Each number is 128 + 32 x the weight over its row's rms, rounded and kept within 0 to 255. Layers, rows and columns count from 0. The size above them is the row's rms in percent of the matrix's.

# layer 4 attention output (transposed), 320x320, rms 0.0687, rows 52-63,116-127,180-191,243-255,307-319, columns 280-319
size [ 97  97  99  87  96 105 101 115 106 103  98 110 108  92  90  80 107  87  97 114 107 101  94 103 105  91 103  80  90  88 108  91  91  91  94  94  91  89  83  75  91  94  86  92  94 100  98  87  93 123 114 104 108 137 130 109 106 113 111 123 114 118]
[[ 92 148 172 114  72 125 111  97 189 138 121 180  77 194 117  95 118 124 143 104 163 104 126 187  86 123  92 177 116 157 134 102 139 165 118 131  89 141 157 113]
 [ 95 152 101 143 157 146 203 221 150 126  93 151 164 119  92 104 122 119 127 165  70 122 149 109  98 180 133  28 119 177 102 140 153 169 138 188 189 141 105 148]
 [ 75 142 129 114 131  94 123 110 145 116 126 138  83 165 112 162 147 142 134 138 208 113 139 161  73 149 112 143 106 124 131 147 148 105 151 118 120  88 145  59]
 [158 126 155 152 101 105 117 108 134 161 172 124  89 110 159 156 135 172 129  93 154 111 159 142  98 152 147 131 122 148  93 162 109 113  94 161 112 204 139 104]
 [ 83 124 164 185 165  93 127 137  51 146 165  96  83 121 122 135 138  99 117  98 229 150 124 108 151  97  85 158 105  83 156 151 144 134 117  98 136 112 217 162]
 [171 111 147 102 105 138 185  96  94 113 112 148 132 131 185  94 156 148 118  74 153 135 125 187 132 199 107 129 137 138  61 137 161 133 150 113 138 180 203 105]
 [ 70 128 153 154  85  89 140 168 146  71  65 215 155 170 132 143  72 108 151 135 101 207 123 144 120 132  83 109 127 110 180 172 105  97 121 106 118  83 165  86]
 [ 99 117 130 106  72 110 173 108 170 114 116 124 113 122 128  82 109 146 145 184 150 125 145 110 142 183 106  79 149 127  81 170  95 125 137 189  80 201  89 142]
 [130 108 107 109 117 109  89 108 158 112 157 181  75 142 105 106 165 133 138  50 166  88 131 228 106 182 172  93 112 133 170 149 203 131 124 139 133 132 189 135]
 [113 160  77  85 122 115 182 102 120  21 112 106 106 163 195 184 122 134  99 122  62 174 142  89 111 157 144 175 101 120 104 140 137 146 168  96  94 170 118  81]
 [135  71 133 141  89 154 154 163 160  93 161 138 153 112  88 122 139 139 105 127 104 151 155 190  85 143 148  72 116 164 182 152 132 119 125 130 120 182 149 118]
 [ 99 115 127 139 130 162  79 101 140 121 205 125  75 184 131 125 164 154 133 154 117 114 108 208 161 134 130 135 126 174 102 123 120 131 123 157 134 135 136 154]
 [ 84 146 133 116 150 169 146 150 107  88  86  82 174 112 226 149 107 115 103  92  30 105 156 131 115 125 137 149  91 145  74 159 137  84 125  87 136 210 111 144]
 [171  90 164 116 122 128  61 108 103 117 107 210 155 111 123 121 105 148 137  86 145 102 154 138 151 151 144 106 155 188 132 122 143 151 169 162 148  76  63  96]
 [153  63 181 178  90 160 141 122  80 149 190 127 164 165 169 117 124 100 159 136 146 153 109 146 165 148 124 161 122 148 111 108 100 143 109 128 117 160 181 113]
 [ 82  73 135 136 113 192 164  59  58 123 131 135 114  91 163  93 176 152 125 150 128  91 108 114 141 117 108 166 120  91 131 116 149 133 188 154 144 137 125  74]
 [141 103 133 145 167 106 163  93 129 150 134 165 142 168  87 133 140 139 177 140 104 186 177 188 165  99 192 126 137 161 196  69 113 143 163 164 115  68 153 134]
 [117 134  50 166  91 110 141 112 184 117 175 133  58 182 128 110 112 103 120 148 131 165 116 176 121 205  96 173 138 158 139 154  86 202 111  88  63 106 123 120]
 [141 130 143 135 103 204 109 125 101 153 128 151 163 123 189 133 107 122 120 118 136 104 104  84 187 116  98 170 128 165 189  99 133 156 136 135 123  83  93  68]
 [127 146 113  97 146 104 101 161 140 130  42 124  96 149 108 125  94 185 108  73  87 145 207 109 128  98 125 106 145 149  77  64  98 128 173  93 131 113  83 138]
 [135 145 148 161 191 199  95  67 115 116 131 153 128 164 146 171 147 112 159  76 162  87  89 108 151 173 109 160  80 141  61 165  99  92 158 128  62 157 113 169]
 [ 98 123 122 132  93 150 187 131  95 114 140 182 121 148 161 159 100 178 180  88 154 166 134  89 126 127 157 182 119 133 131 103 135 127  69 102 129 214 115 190]
 [167  94 144 159 101 134 135  79  90 116 164 144 152  79 190 162  93  97 121 101 138 140 127 116  99 186  78 168 100 178 162 119 135 120  80  98 170 136 146 110]
 [109 122 138 107 187 165 175 137  92 124  84 189 100  76  77 136 147 130 126 121 132 114 144 123 130  74  73 120 141 133 143  91 102 158 126 150 104 150 131 146]
 [ 61 113 122 107 111 172 153 117  93 111 124 141 113 134 156 121 125 171 145 176 144  65  94 187  94 115 139 113  48 157 131 191 201 103 102 131 107 112  86 155]
 [116 135 147 141 170 112 136 152 133  75  75 148 164 142 101 144 104 128 143  59 143 142  87 138 167 185  78  94 137 149 137 147 143 120 132 145 185 118 109 126]
 [100 114 168 164 100  66 135  81 171 144 120 167 111 131 115 110 109 195 110 139 148 102 123 150 120 129 143 140 120 124  87 207 135 121 153 199 126 102 167  88]
 [113 109 163 166  71  91  96 104 106 158 144 149 117 133 187 153  70 163 171 129  63 120 126  63  74 114 164 136 139 144 122 100 208 130 138 145 111  82 147 121]
 [118 128  90 144 179  97  95  91 111 138 122 141 118 134 156 109 144 115 132 128  71 162 171  77 117 112 133 142 109  99 156  98 156 168 188 133 136 111 104 134]
 [101 161 151 149 108  85 189 184 118 103 128  92 121 126 114 131 108 105 148  95 138 123 131 132 142 154  57 111 180  96 104 144 117 169 148  99 140 200 173 124]
 [129 113 203 126 154 145 117 156 154 131 101 165 121 136 112 139 128 162 107 109 140 123 155  67 145 141 178 169 135 149 120 127 102 123 178 165 143 142 129  88]
 [ 83 118 113 108  97 102 105 208 123 190  72 144 125  82 144  96 153 174 147 171 140 148 122 106 107 134 148 109 124 140 171 106 177  66 158 116 139 137  70 166]
 [117 100 160 154  94 142 112  76 103 136 150 118  91 144 106 148 180 138  97 101 137 111 128 160 154 116 137 160  72 178  92 135 157  96  90 184 173  72  85 111]
 [108  88 105 140 102 229 217 102  83 105 112 170 104 145 136 139 136 157 151  68 132 163 117 137 232 145 173 180 140 150 147 110 147 123 119 134  70 147 148 105]
 [137 110 189 150 101 120 154  73 128  89 165 143  86 143 137 172 108 119 140 104 152 132 136 127  71 120 135 143 123 192 162 134 142 119  92 189 142 134 193 126]
 [121 126  83 136 177 138 170 129  92  89 158 115 139 134  92 102 144 105 154 192 161 114  94 141 111 110  68 107 143 151 180 114 102  94 101 141 136 110  82 139]
 [139 129 130 113  94  42 119 120 135 145 110 124 129  82 110 136  71  69 126 113  85 116  66 150 115 105 143 216 113  77 124  70 150 108 142 151 194 144 152 136]
 [ 84 132 163 133 167 154 108 148  98 100 140 125  97 204  85 166 115 116 116 179 175  75 131 118 104 132 160  98  88 164 118 152 169  99 118 133  50 144 110 106]
 [108 111 147 145  95  78 137 111  88 108  84 136 162  65 123 127  86 123 152  99  87 102 118 179 127 146 125 101 127  65 179 131 141 136  55 147 177 164 134 150]
 [138 162 195  99  69  92  91 148 202 144 145 172  85  62 112 164 105 142 137 108 111 141 126 117 129 158 140 127 174 113  82 131 121 159 105 116 131 133 103 107]
 [129  61 143 151  67 144 152 133  88 128 132 162 158 135 168  83 171  87 156 118  70 180 216 127 166 145 139 152 107 163 192  69 113 145 152 110 144  98 106  92]
 [135 107 141 139 154  67 101 117  84 153  66 133 149  68 121 101 121  85 143 120  48 171 148 106 129  68 139 176  60  80 180 113 103 116  97 132 150 155  92 138]
 [120 117 131 108 116  83 125 130 161 105 205  97 105 124 161 163  96 154 173  68 136 101 138 207 109 145  97  48 101  88  56 105 127 107  78 148 121 169 135 101]
 [159 160 132 134 100 166  97 158 159 125 138 148  94 103 149 132 107 158 142  80 121 137 146 141 141 174  95 118 146  92  97  90 129 111 130  82 175 173 164  94]
 [109  98  99 131 133 147  90 101 105 127 101 207  80 104  95  49 122 176 161 126 136  94 123  86  88 117 137 105  53 124 141 111 128 119 108 146 100 166 134  90]
 [112 106 143 195 126 149 114  95  77 131  78 161 119 159  59 116 143 117  91 176 163 109 123 168 134 136 186 124  71 120  92 121 129 132 207 130 123 144 118 128]
 [113  85 128 137  96 182 155 163 129 104 143 198  95 125 153 119 109 166 123  97 111 139 138  91 127 124  82 143 163 173 166 131 106 137 104 152 136  84 141 122]
 [154 117 117 162  85 165 143 133 157 106 192 122 119 126 123 104 141 144 165 129 112 115 122 162 106 150 112  73 175  93 118  97 133 103  67 107 181  77 137  89]
 [118 136 144 141 132 139 147 134 117 122  96 165 108  95 100  70 129 138 114 122 128 101 155 106 172  62 133 162 133 138  98 121 114  99  72  89 107 135  71 108]
 [ 96  80 126 100 189 104 149 112 113 133  56 149 128 140 164 135  85 159 145 110 170 118 156 166 170 139 171 176  93 146 102  95 123 162 129 160 131 106  96 121]
 [ 72 153  84  81 142 138 160 174 125  78 134  76 165 155 239 148 147 109 110 138  61  82 152 117 124 143  92 146 137 177 109 175 134 129 139  89  89 150  79 153]
 [210 157 156  95 129 163 113  62 144 133  91 181 109 109 153 118 114 183 183 101 181  69 112 191 106  91  96 110 158 165 106 158  61 144 179 175 150 157 138 138]
 [ 60  80 157 137 123 108 142 109 140  96 104 105 140 183  74 156 150 100 114 106 144 164 156 115 145 116 188 131  49 120  89 112 114 152 149 109 106 174 114 151]
 [143  62 128 107 119 137  88  77  90 121 108 185  84  80 167 131 134 210 152 163 132 196 153 113 174 128 107 123 116 112 147 113  89 154 128 130 176 110 118 109]
 [107  85 138 140 152  98 164  75 113 140  86  99 136 162  75 175 130 141 159 138 121 164 146 155 162  96 183 110  77 139 206 115 124 125 176 167 170  96 177 153]
 [ 80 149  67 113 156  77 154 148 110 119 164 156  97 186 124 136  94  64 108 110 107  73  78 138  78 192 118 129 101 104  77 167 118 171 138 107  76 120 153 142]
 [147 124 113  84 183 162  95 115 154 117 126 154 129  92 165 140 164 177 132 116 181  86 128 136 144 136  82 180 102 156 102 195  94 101 164 161 109 165 114 172]
 [132 109 152  83 142 105 128  82  70 118  32 167 145 138 141 173  95 183 130 171 148 107 122 103 140  77 114  97 101 131 146 158  85 113 160 114 114 102  96 162]
 [139 185 145 174 149 186 110 149 128 145  98 161  83 115 142  73 108 132 116 143 140 137 135 101 143 146  79 120  93 153 111  89 109 134 141 132  96 168 115 123]
 [155 113 120 142  31 175 147 128 119 100 147 148 177 131 136 116 161 145 163  76  99 223 120  88 137 125 126 132 124 119 116  79 131  93 114 141 155 154  87 136]
 [179  92 113  89 164 122  90 117 143 129 129 156 176  68 140 140 129 145 115 106 149 152 149 137 101 178  81 143  73 157 148 114 148 107 104 110 155 118 158 114]
 [142 141 145 151 111 183 166 124 140 136  91 128 117 128 140 137 176 114 130 152 129 117 112 145 135  72  94  96 139 187 173 138 119 132 101 158 128  99 109 118]]
# layer 4 attention value, 64x320, rms 0.0727, rows 52-63, columns 280-319
size [105  89  89 101 115  91  96 105 104 105  97 102]
[[105  88 150 168 162  89 147 131 121 133 128  73 145 105 141 163 156 160 104 107 129  67 136 109 126 144 158 104 144 105 135 158 151 139 139 101 204 148 129 112]
 [ 81  91 193 156 116  97 120  80 145 114 139  99 176 175 161 196  64 105 171 128 173 178 148 138 132 134 159 166 132 135 113 118 118  70 158 174 116 127 136  99]
 [131  96 192 140  81 128  76 109 118 141  56 130 172 177 168 129 113 121 114  79 157  98 183 134 159  96 131  88 147 153 139 117 148  94 122 134 104 131 112  87]
 [ 71 171  68  89 138 158 146  99 138 110 131 146 122 132 132 162 133 143 140 171 179 122 149 139 141 177  85 128 165 129  94 194 128 146 118 121 114 104 137 115]
 [157 171 132 123 163 154 143  85 125 161 120 119 157 183 142 167 116  86 164 149 138 125 121 148 149 146 133 124 226 132 106 149 115 138 147 150 136 115 187 119]
 [154 122 132 140 124 125 136 129 157 138 101 140 155 118 121 101  81  59  94 153 117 125  30 128 131 165  76 164 105 124 160 152  62 128  75 153 112 128 133 242]
 [ 51 112  65 159 120 152 132 148 125 158 135 115  79 148 189  93 136 120 176 173 155 120 199  88 121 117 189 130  91 142 144 175 129 142 111 167  89 158  82  96]
 [ 92 203 210 164 159  88 135 120 205 151 140  88 165 158  86 162 127 129 120  89 106  94 150 126 117 153  68 156 171 116 133  91 126 130 140  61  65 169 144 158]
 [ 88 128 163 187 180 127 125 150 176 185 110  66 157  56 144  58 109 118  69 111 177 108 113  69 158 121  40 109 152 178 125 112  91 127 129 120 112 132 122 136]
 [146 120 132 144 123  63 159 128 119  98 149 166 128 140 151 136 109  80 140 117 180 163 160 129 161 164 181 160 106 138 145  75 131 104  85 159 202 120 142 142]
 [ 76 126 101 174 160 104 136 108 104  89 101 191 104 122 130 121 105 141 106 155 160  74 114 104 127 142 117 127  60 128 122 119 190 112  76 134 159  83  81 110]
 [119 165 144  76 114  85 108 144 118 127  97 117 185  86  77 103 136 108 101 153 198 161 132 119 135  49 172 112 147 160 171  86 154 153 189 159  87 183 160 120]]
# layer 4 MLP gate, 832x320, rms 0.0559, rows 0-29, columns 280-319
size [ 98  89  99  95  99 100 103  98  98  91  98 111 101  99 103 103  93 105 104 100 101 107 108  98  98 101  91  96  91  99]
[[149  82 147 122  81 113 111 142 105 116  99  54 155 169 137  95 146 122 152 106 132 100 169 102 151  89 156 134 115 157 127  75 192 140 160 119 148  78  89 108]
 [223 152  95 125 180 150 138  88 114 144 148  21 145 119 123 149 134 145 117 113 126 101 104 112 113 142  94  99 122 164 140  80 197 105 105 147 125 200 124 157]
 [122 149 137 146  93  75 139 115  82 132 101 169 124 167  99 115 173  98 175 117 111 162 145 120 119 178 132 113 147  83 135  62 119 149 126 114 176 119 103 146]
 [149 102 185 155 139 143 147 117 114 144 123 116 132 206 162 155 102 169 129 133 162 125 140 133 132 110 140 156 124 122 143 185 161 101 115 132 121 140  90  81]
 [122 104 124 117 102 153 156 126  94 177 181 107 158 138  94 139 100 133 142  86  84 133  72 133 109 125 131  92  73 147 111 129  81  88 100 121 103 157 162 140]
 [128  94 240  93 145 144 122  56 159 205  72 150 112  89 129 173  90 143 170 123 140  99 140 112 159  77 103  94 145 160 126 122  98 158 161 118 176 127  51  64]
 [145 139 120 163 140 123 104 162 188 127 151 180 114 105 111  34 175  92 154 162 149 152 137 153 126  91 103 141 168 113 169 150 135 131 133 158 129 137 112 108]
 [156 160 182 142 134 140 144  78 119 123 106 163  44 156  91 109 177 153 118  51 127  36 100  84 112 138 127 151 187  84 107 125 100 103 151 122 130 174 131 163]
 [147 126 125 141 116 113 148  64  64 112 163 163 132 108 102 115 187  76 159 142 177 135 141  97 167 161  97 145  99  70 123 124 109 177 113 140  81 117 171 161]
 [168 178 133 102  93 143 136  95  93  97 143 103  89 122 146 109 101 109 169 123 144 114 129 191 126 141  96 141 152 126 116 121 124 123 152 142 118 118 167 135]
 [187  97 153  80 133 126 159  56  79 128 124 136 148 101 180  94 119 178 150 146 119 162  57 160 146  58  99 155 130 224 150 135 132 146 153 164 142 152 139 133]
 [ 84 154 127 108 109  78 115 146 144 167 127  96  71 133  72 154 134 127 101  67 157  56 154 137 116 104 133 157 129  59  95 135 128 123 140 148 152 137  93 169]
 [112 130 140 103  32  85  86 118 166 155 137 122 105 164 201 136 155 128  92 111 106 118 114 127 179 113 117 108 126 120 148 115 159 172 130 136  88  75 160 161]
 [199 124 166 140 123 131 124 110  99  68  57 136  72 135 140 145  98 114  99 164 139  96 109 147 102  70 120 153 104 143 138 158  97 120 123 112  99 144 179 149]
 [ 94  65  94 138 178 144 182 173  86 110 140 125 131 123 140  82 108 150  77  96 119 166 124 143 126 173  86  99  93 151 191 159 141 136 134 108 167 132 121 107]
 [136 121 108 119 168 184 165 141  58 176  76 163 154 108 149 154 127 139 102 125 166 132  96  90 133 121 173 162 126 121 134 136 132 141 152 138 143 100 194 119]
 [138  74 164 135  94 143 175 157 104  98 143 107 125 151 141  90 120  96 143 158 116 125 128 102 148 174 110  89 158 124 115 153 120 101 105 119  86 136 120  97]
 [117 104  55 153 143 111 157 113 146 121 107 125 114 160  65 153 123 134  67  95 159 135 108 203 122 178 143 131 135 179 132 141 133 139 179 110 119 150 158  96]
 [ 81 143 139 189  90 153 101 115 123 125 119 166 101 151 149 136 165 118 126 167 155  81  92 149 132  93 128 164 138  78  91 151 137 193 119 148 146 106 154 135]
 [133 177 136 126 187  60 147 134 157 106 152  92 129 103 129 122 106 125  92 135 140 132 165 201 128 108  61  98 136 150 118 155  90 117 185 123 140 104 119 182]
 [165  81  96 107 152 138 164  77 154 103 137 111 116 157 149  94 124 120 125  36  87 109  85 176 147 128 149 143 118 135 117  78 124 126 129 101 119 109 109  79]
 [123 130 132 125 195  77 115 155 106 143 101 102 152 143 164 118 167 127 103 137 131  97 158 136 155  87 108  95 118 141 147  99 151 159 136 152 180 150 123 148]
 [113  73 134 131 149 116  98 121  78 156  98 103 159 197 120 112 138  89 167 118  65 152 169 148 132 109 190 146 103 165 154  73 133 123 167 130 169 102  79 127]
 [118  94 149 129 118 166 128 106 126  80 219 142 122  70 146  73 136 143 122  81 141  78 106 107 126 173  66 141 173 103 138 107 145 100  96 119 134 201 172 156]
 [136  86 174 160 158  97 168 110 112 127  59 123 146  87  79 136 172 141 127 102 136  93  78 101 160 110 122 133 122 119 113 167 134 143 157 123 128 167 101 175]
 [161  88 103 141  96 167 138 114 123 128 165  96 132 117 179 124 186 141  96 174 152 124 162 130 132 158 103 151 153 133  95 185 159 123 127 149 143 112  44 108]
 [148 123 121 158 144 133 143 138  67  62 189 114  91 112 128 149 112 118 153  91 172  95 109 206  80 115  86 134 126 191 111 130 140 170  98 176 119 141 140 153]
 [113 111 154 177 167  37  68 113 184  86 146 148  96 164 150 137 138 122  89  76 155  93 153 111 168 145 138 167  56 114  89 104 137 107  99 186 110  80 110 123]
 [144 122 110 102 166  90 115 158 131 113 112 165 107 102  54 130 149  89  79 113 177 127 124 125  80 143 135 148 182 129 119 121 126  72 146 114 189 143 173 104]
 [163 144 178  88 102 172 174 108 113 121  68 174 124 117 116 121  98 126 183 130  92 107 130  92 165 148  73 139 187 101 178 162  94  97 116 153 107  85 140 140]]
# layer 4 MLP up, 832x320, rms 0.0541, rows 0-29, columns 280-319
size [ 97  97  98  99  99 100 115 101  99  94  96 106 104 101  99 103  92 102 106 104 100 102 108  99 102  96 103  98  93 104]
[[ 94 135 122  90 127  95 131 145  78 142 112  85 142 125 123 107  86 178 114 109 127  74  98  97 105 123 145 119 118  91 152 162 160 155 148 107 136 134  66 139]
 [148 143 143 157 109 100 184 144 135  88 105 146 162 116 170 135 124 203 160 161  49 110 134 122 102  88 121  99 125 119 184 104 157  89 156  58  89 108 132 132]
 [160  87 114  99 111 154 144 153 125 120 131 130 170 104 172 174 146 103 126 124  30 133 163  94 101  99 118 104 113 124 166  52 124 122 122 118 126 126 111 131]
 [165 163  72 120 145 128 130 166 163 148 102 150 131 125 117 103 140 103 162 123 123  99 104 111 146  96 117 135 121 139 117  69 103 110 152 115 180  76 128 165]
 [175 174  85 127 120 103 114 116 160  97 108  64 182 175 120 132 119 192 104 126  98 159 105 157 127 135 149 162  96 108 105 114 204 115  63 133 102  82 149 122]
 [105 143 178  63 121 115 140 169 133  95 117 136 105 100 119 133 125 119 236  90 118 170 136  98 108 133 104 128  86 184 204 130 104 160 105 117 160 118 134 120]
 [110 143 108 144 122  92 136 121 165  78 164 168 150 107 101  60 163  80 104 166 130 176 160 139  93 160 138 121 135 107 164 166  91 153 101 152 122  80 185 142]
 [107 134  90 102 110 127 105  57 119 118 178 145 144 174 163  59  83 120 115 152 111  98 163 145 173 134 107 138  90 121 109 103  98 102  87 177 132  60 127 165]
 [147 109 110 184  99 118  78 112  78 158  76  79 203 118 105 133 124 125 103 154 109  92 124 150 102 138 173  95 108 118 204 121 153 158 151  68 118 146 203 131]
 [137 152 118 144 192 118 139 131  99 148 111  68 146 117 177  96 121 118 111 135 150 171 166 173 151 123  81 106 125 140  70 169  91 119 127  82 133 139 164 143]
 [105 151  53 169 105  62  89 174 166 122 139 109 106 186  82 162 115  97 159  80 162 101 162 152 118 151 131 166 162   0  63 161 149 140  94  99  97 127 124 159]
 [131  90 114  99 114  98 178 181 133 158 186 125  82 147 145  90 157 170 109  98 140 113 124  98 123 121  55 168 137 132  99 139  73 176 156 129 168 169 120 139]
 [ 97 140 138  30 101 133 113 188 131  94 124 118  65 106 129 123 108 162 140  66 174  69 179  99 136 109 157 155  63 133  77  65 100 181 159 155 135 127 133 163]
 [113 105 139 125  82 124 108 173  85 153 105  83 117 156 102 118 140 137 150 106 191 120 117 135 105 101 104 105 123 177 182 140  97 119 154 127 110 136 103  91]
 [124 142  89 100 122 138 109 149 126 154 175 106  87 197 159  46  95 122 119 159  91 126 135 147 132 105 101 120 173 121  47 168 117 147 159 114 165  82  92 146]
 [138 167 169 204 114  99 164 109 143  98 178 151 117  97 171 124 101 132  88  88  84 147 153 118 147 164 106  73 113 135 133 127 131 114  71 138  68  90 181  94]
 [126  99 128  94 107 139  63 124 156 135 130 122 149  66 215 118 114 165  87  80 116 106 129 165 187  84 126 116 165 138 103 142 105 148  91 105 161 143 102 165]
 [115 108 195  98  76 123 122 127 177 112 115  80 146 115 113 126 186 155  95 120  74 146 139 137  80 107 104  98  90  97 151  65 177 120 139 181 136 132 120 138]
 [115 157  95 142 141 101 129 186 144  86  86 118 178  99 135  99 114 115 114 106 111  98 130 123 114 143 115  64 169 129 107 193 141 180  81 121 151 163 143 140]
 [149 147 150 148 113 163 149 195 106 119 140 142 125 114 106 111  81 105 143 158 147 128 170 164 124 125  85 109 139 144  88  99  87 138  71 146  66  95 121 142]
 [149 146 152 143  86  85 188 151 114 121 130 140  83 111 105 157 138 124 102  91 170 144 101 186 176 138 124 150 178 104 117 131 136 133 159 132  62 101 123  86]
 [152 104 155 121 145 182 180 116 238 126 132  76 143 129 113 167 104 193  84 120 154 151 132 174 123 171 158 109 138 115  16 156  86 199 134 133  84 146 122 178]
 [106 125 123 144 131 110 174 159 160 124 107 147 155  81 107 139  79 165 124 149 116  80 109 137  92  84  53 128 123 158 133 171 105 154 122 243 145 131 166 146]
 [ 92 107 125 133  78 157 167 152 129 144 116 154 124 139 139 174 112 163 154  95 132 143 157  86  67 130 130 159 175 112 168 104 186 183 154 124 188 107 139 157]
 [104 138 103 100 140 190  99 117 161 124 223  94 110 140  89 153 136 140 118 123 123 110 124 146 105 113 163 155 116  80  78 109 141 140 130  72  50 111 112  97]
 [142 107 131  81 145 189 121 123  87 105  88 158 122 136 148 135 151 159 158 105  52 101 144 111 119 103 168 122 189 140 154 135 170 127 121 130 156  60  93 134]
 [150  97 163 144  23 125 102 145 154 113 155 146 133  73 152 161 156 142 191  63 106 164 126 154 139 101 144 168 127 119 147  92 159 131 184 178 123  74 151 159]
 [ 93 113 144 153 196 104 127 138 126 148  86  90  72 148 147 134 111 144 117  66 139 142 143 101 153 138 194 170  97 136  96 111 162 106 178 135 185  94 129 142]
 [101 141 168 142 122 159 108  92 161 126 181  69  84 195 188 107 130 153 118 109 105 145 179  59 143  77 108 118  97 153 152 144  72 119 177  92  82 184  89 149]
 [133  82 121 164 178  78 144 128 166 125  78 148 104  62 138 129  94 131  77 156 114 116 174 101 110 175  56 112 146 111 153 123 128 106  79 155 158  98 192  71]]
# layer 4 MLP down (transposed), 832x320, rms 0.0734, rows 0-28, columns 280-319
size [ 95  94  97 100 100 101 106 103 102  95  94 109 102 101 102 103  91 101  98 104  99 103 105 101  97  96 102  94  93]
[[147 123 115 139 162 140 124 136 159 121 130 188 109 130 145 168 210 161 148 139 127 165 133 136 136 101 137 141 114 142 127 117 137  84 122 165 128 139 158 131]
 [117 118 146 150 136 120 132  99 142 116  87 148 138 111 140 130 144 151 192 142  83 128 143 142 136  89 128 155 138 150 103 144 133 127 163 114  73 110 116  68]
 [115 154 161 165 100 129 137 141  94 174 128 140 125 176  40 147 132  64 123 145 199 164 130 119 120 114 144 170 175 166  90 156 131 139 214 126 115 118 130  99]
 [168  92 122 111 150 129 152 160 107 134 119 138 144 198 116 145 114 107 122 166 108 121 129 142 125  89 121  99 213 113 124 135 155  64 137 121 129 117 100 125]
 [101 123 141 236 131  91 178 119 112 122 110 136  45  95 124 176 144 115 118 128 118 177 100  96 121 103 161 138 109 111 120 157  73  98 191 159 122 117  96 107]
 [105 120 136 119 156 162 117 170  97 119  60  87  89 145  97  69 135  79  67 159 197 113 116 136 100 129 223 141 101 102 104  87 150  99 133 136 169 107  70 176]
 [131 115 169 104  94 128 126 150 116  83 159 151 198  93 137 105 105  78 123 143 128 151 121 140 125 141  91 107  72 115 150 147 150 155 100 147 112  85 157 170]
 [165  95 152 158 121 148 159  68  72 153  64 153  88 151 106  40 116  57  87 168 149 137 118  32 139 150 118 150 180 133 117 103 132 117 110 176  86 100 118  96]
 [ 98 154 146 112 141 127 134 177 127 119 185 114 129  96 168 145 136 115 172 158 118 167  80  26 110 101 122 102 116 133 101 107 117 170  68 111 154 181 104 137]
 [ 96  97 121 191 172  97 184  98 120 139 160 109 144  76 128 154 103 148  89 147 167  94 138  64 150 117 126 122 130  97  79 167 161 113  86 118 172 140 164 109]
 [166 126 131 125 135 114 123  99  81 116 130 102 122 152  80 135 129 134 146 115 216  94 135 197 125 111  45 161 190  94  78 128 178 159 140 158 133 165 178 144]
 [143 172 142  76 145 170 129 136 108 137 142 101 211 136 130  97  91  49 150 152 118 164 113 153 133 127 101 143 155 154 136 108  78 137  90 152 161  87 163 133]
 [127 176 163  82 159 179 107 127 167  21 138 169 133 117  93  86 105  97 147 143  86 115 171  83 163  68  96 149 108 157  82 107 112 137  96 151 170 157 119 168]
 [105 138 155 117 181 140 100 162  69 130 111  64 146  87 136 104  90 163 125 150 121 127 147 110 104 139 108  65 174 147 155 126 133 148 145 162 103 122 144 128]
 [119 102  51 121  73 140 195 157 117  97 175 176 142  88 114 112 132 134 119 134 136 174  80 131 150 155 135 139 115 153 188 131 102 123 166 206 148 132 141 107]
 [116 110 136 109  86 197 141 102 108 172  88  63  89 143 132  99 149 143 171 176 132  65 160 147 100 117 136 142 195  98 155  92 163  94 131 162  86 105 111 122]
 [161 139 107 124 112  90 108 170 120 119 117  99 164 159 128  75 107  67 186 146 133 115 124  89 143 184  57  81 115  68 167  80 117 175 137 144 111 128 116  66]
 [144 143  77 137 120 144  93 103  95 154  94 118 103 196 154 109 137 116 159  61 156 132 167 150 119  85 192  82 144 140 100 125 137 145 166  93 115 162 105 152]
 [111 125 115 144 106 135 105 149 154 111 139  97 158 130 145 149 132 150  89 192  63 129 145 140 109 136 141 112  90 136 141  74 128 100 151  79 143  56 149 150]
 [118 114 119 139 128 131 197 118  91  97 157 156  76 124 127 117 108 106 182  99 133 139  99 129 108 137 162 137 160 120 103  95 104 146  63 117 108  92 157 101]
 [136 109 108 146 117 131 145  71 160 130 124  54 125 211 139 116 117  77 147 103 151 142 114 130 161 176 112 104 113 143  60  85 131  79 141 113 191 131 101 123]
 [133 140 132 150 114 106 124 146  74 161  64 150 138 140 133 185  78 148 147 166  99 107 133 150  83 137 103 112 135 130 130 163 151 156 171 143 146  83 135  93]
 [ 93 126 162 175 101 104  73 127  83 126  88 101 161 172 157 120 156  99 178  94 145 182 169 123 137 148 191 175 109 126 106  93 100  83 102  97 102 106 112 135]
 [123  89 128 141 185 183 148 156 135 175  94 109 185 147 123  84 103 109 185 165 152  99 151 147  96  97 136 138  95 138 179 123 121  96 142 161 151 128 132 102]
 [133  87 142 175 136 167 169 140 112 136 166 117 104  92 120 105 155 123 135 111 104 102 111  96 152 133 122  94 156 141 112 160  98 137 161 113 108 149  91 120]
 [124  72 144 104  96 144 101 149  94 103 125 110 182  66 126 110 131 188 152 189 139 121 118 148 124 120 114  78 124 113 136 127 110 131 118  90 185  89 106  93]
 [132  96  91 129  90 135 141 125  93 102 176 142 160 137 163 131 127  93 144  82 128 109 115 157  96 154 122 143 115 167 101 113 121 112 141 140 123 139 155 136]
 [151 175 161  40 133 124 145 148 103 129 129 112 180 101  96 171 101 129 168  95  86 187  97 132  84  86  93  79 129  43 135 154 172 150 153  50 140 126 148  83]
 [180 141 100 129 140  70  95 183  62  89 124 177 149  36  79 146 151  77 129 115 137 128  52 184  80 139 142 158 141 102 135 160 185 143 121 136 172 109 189 133]]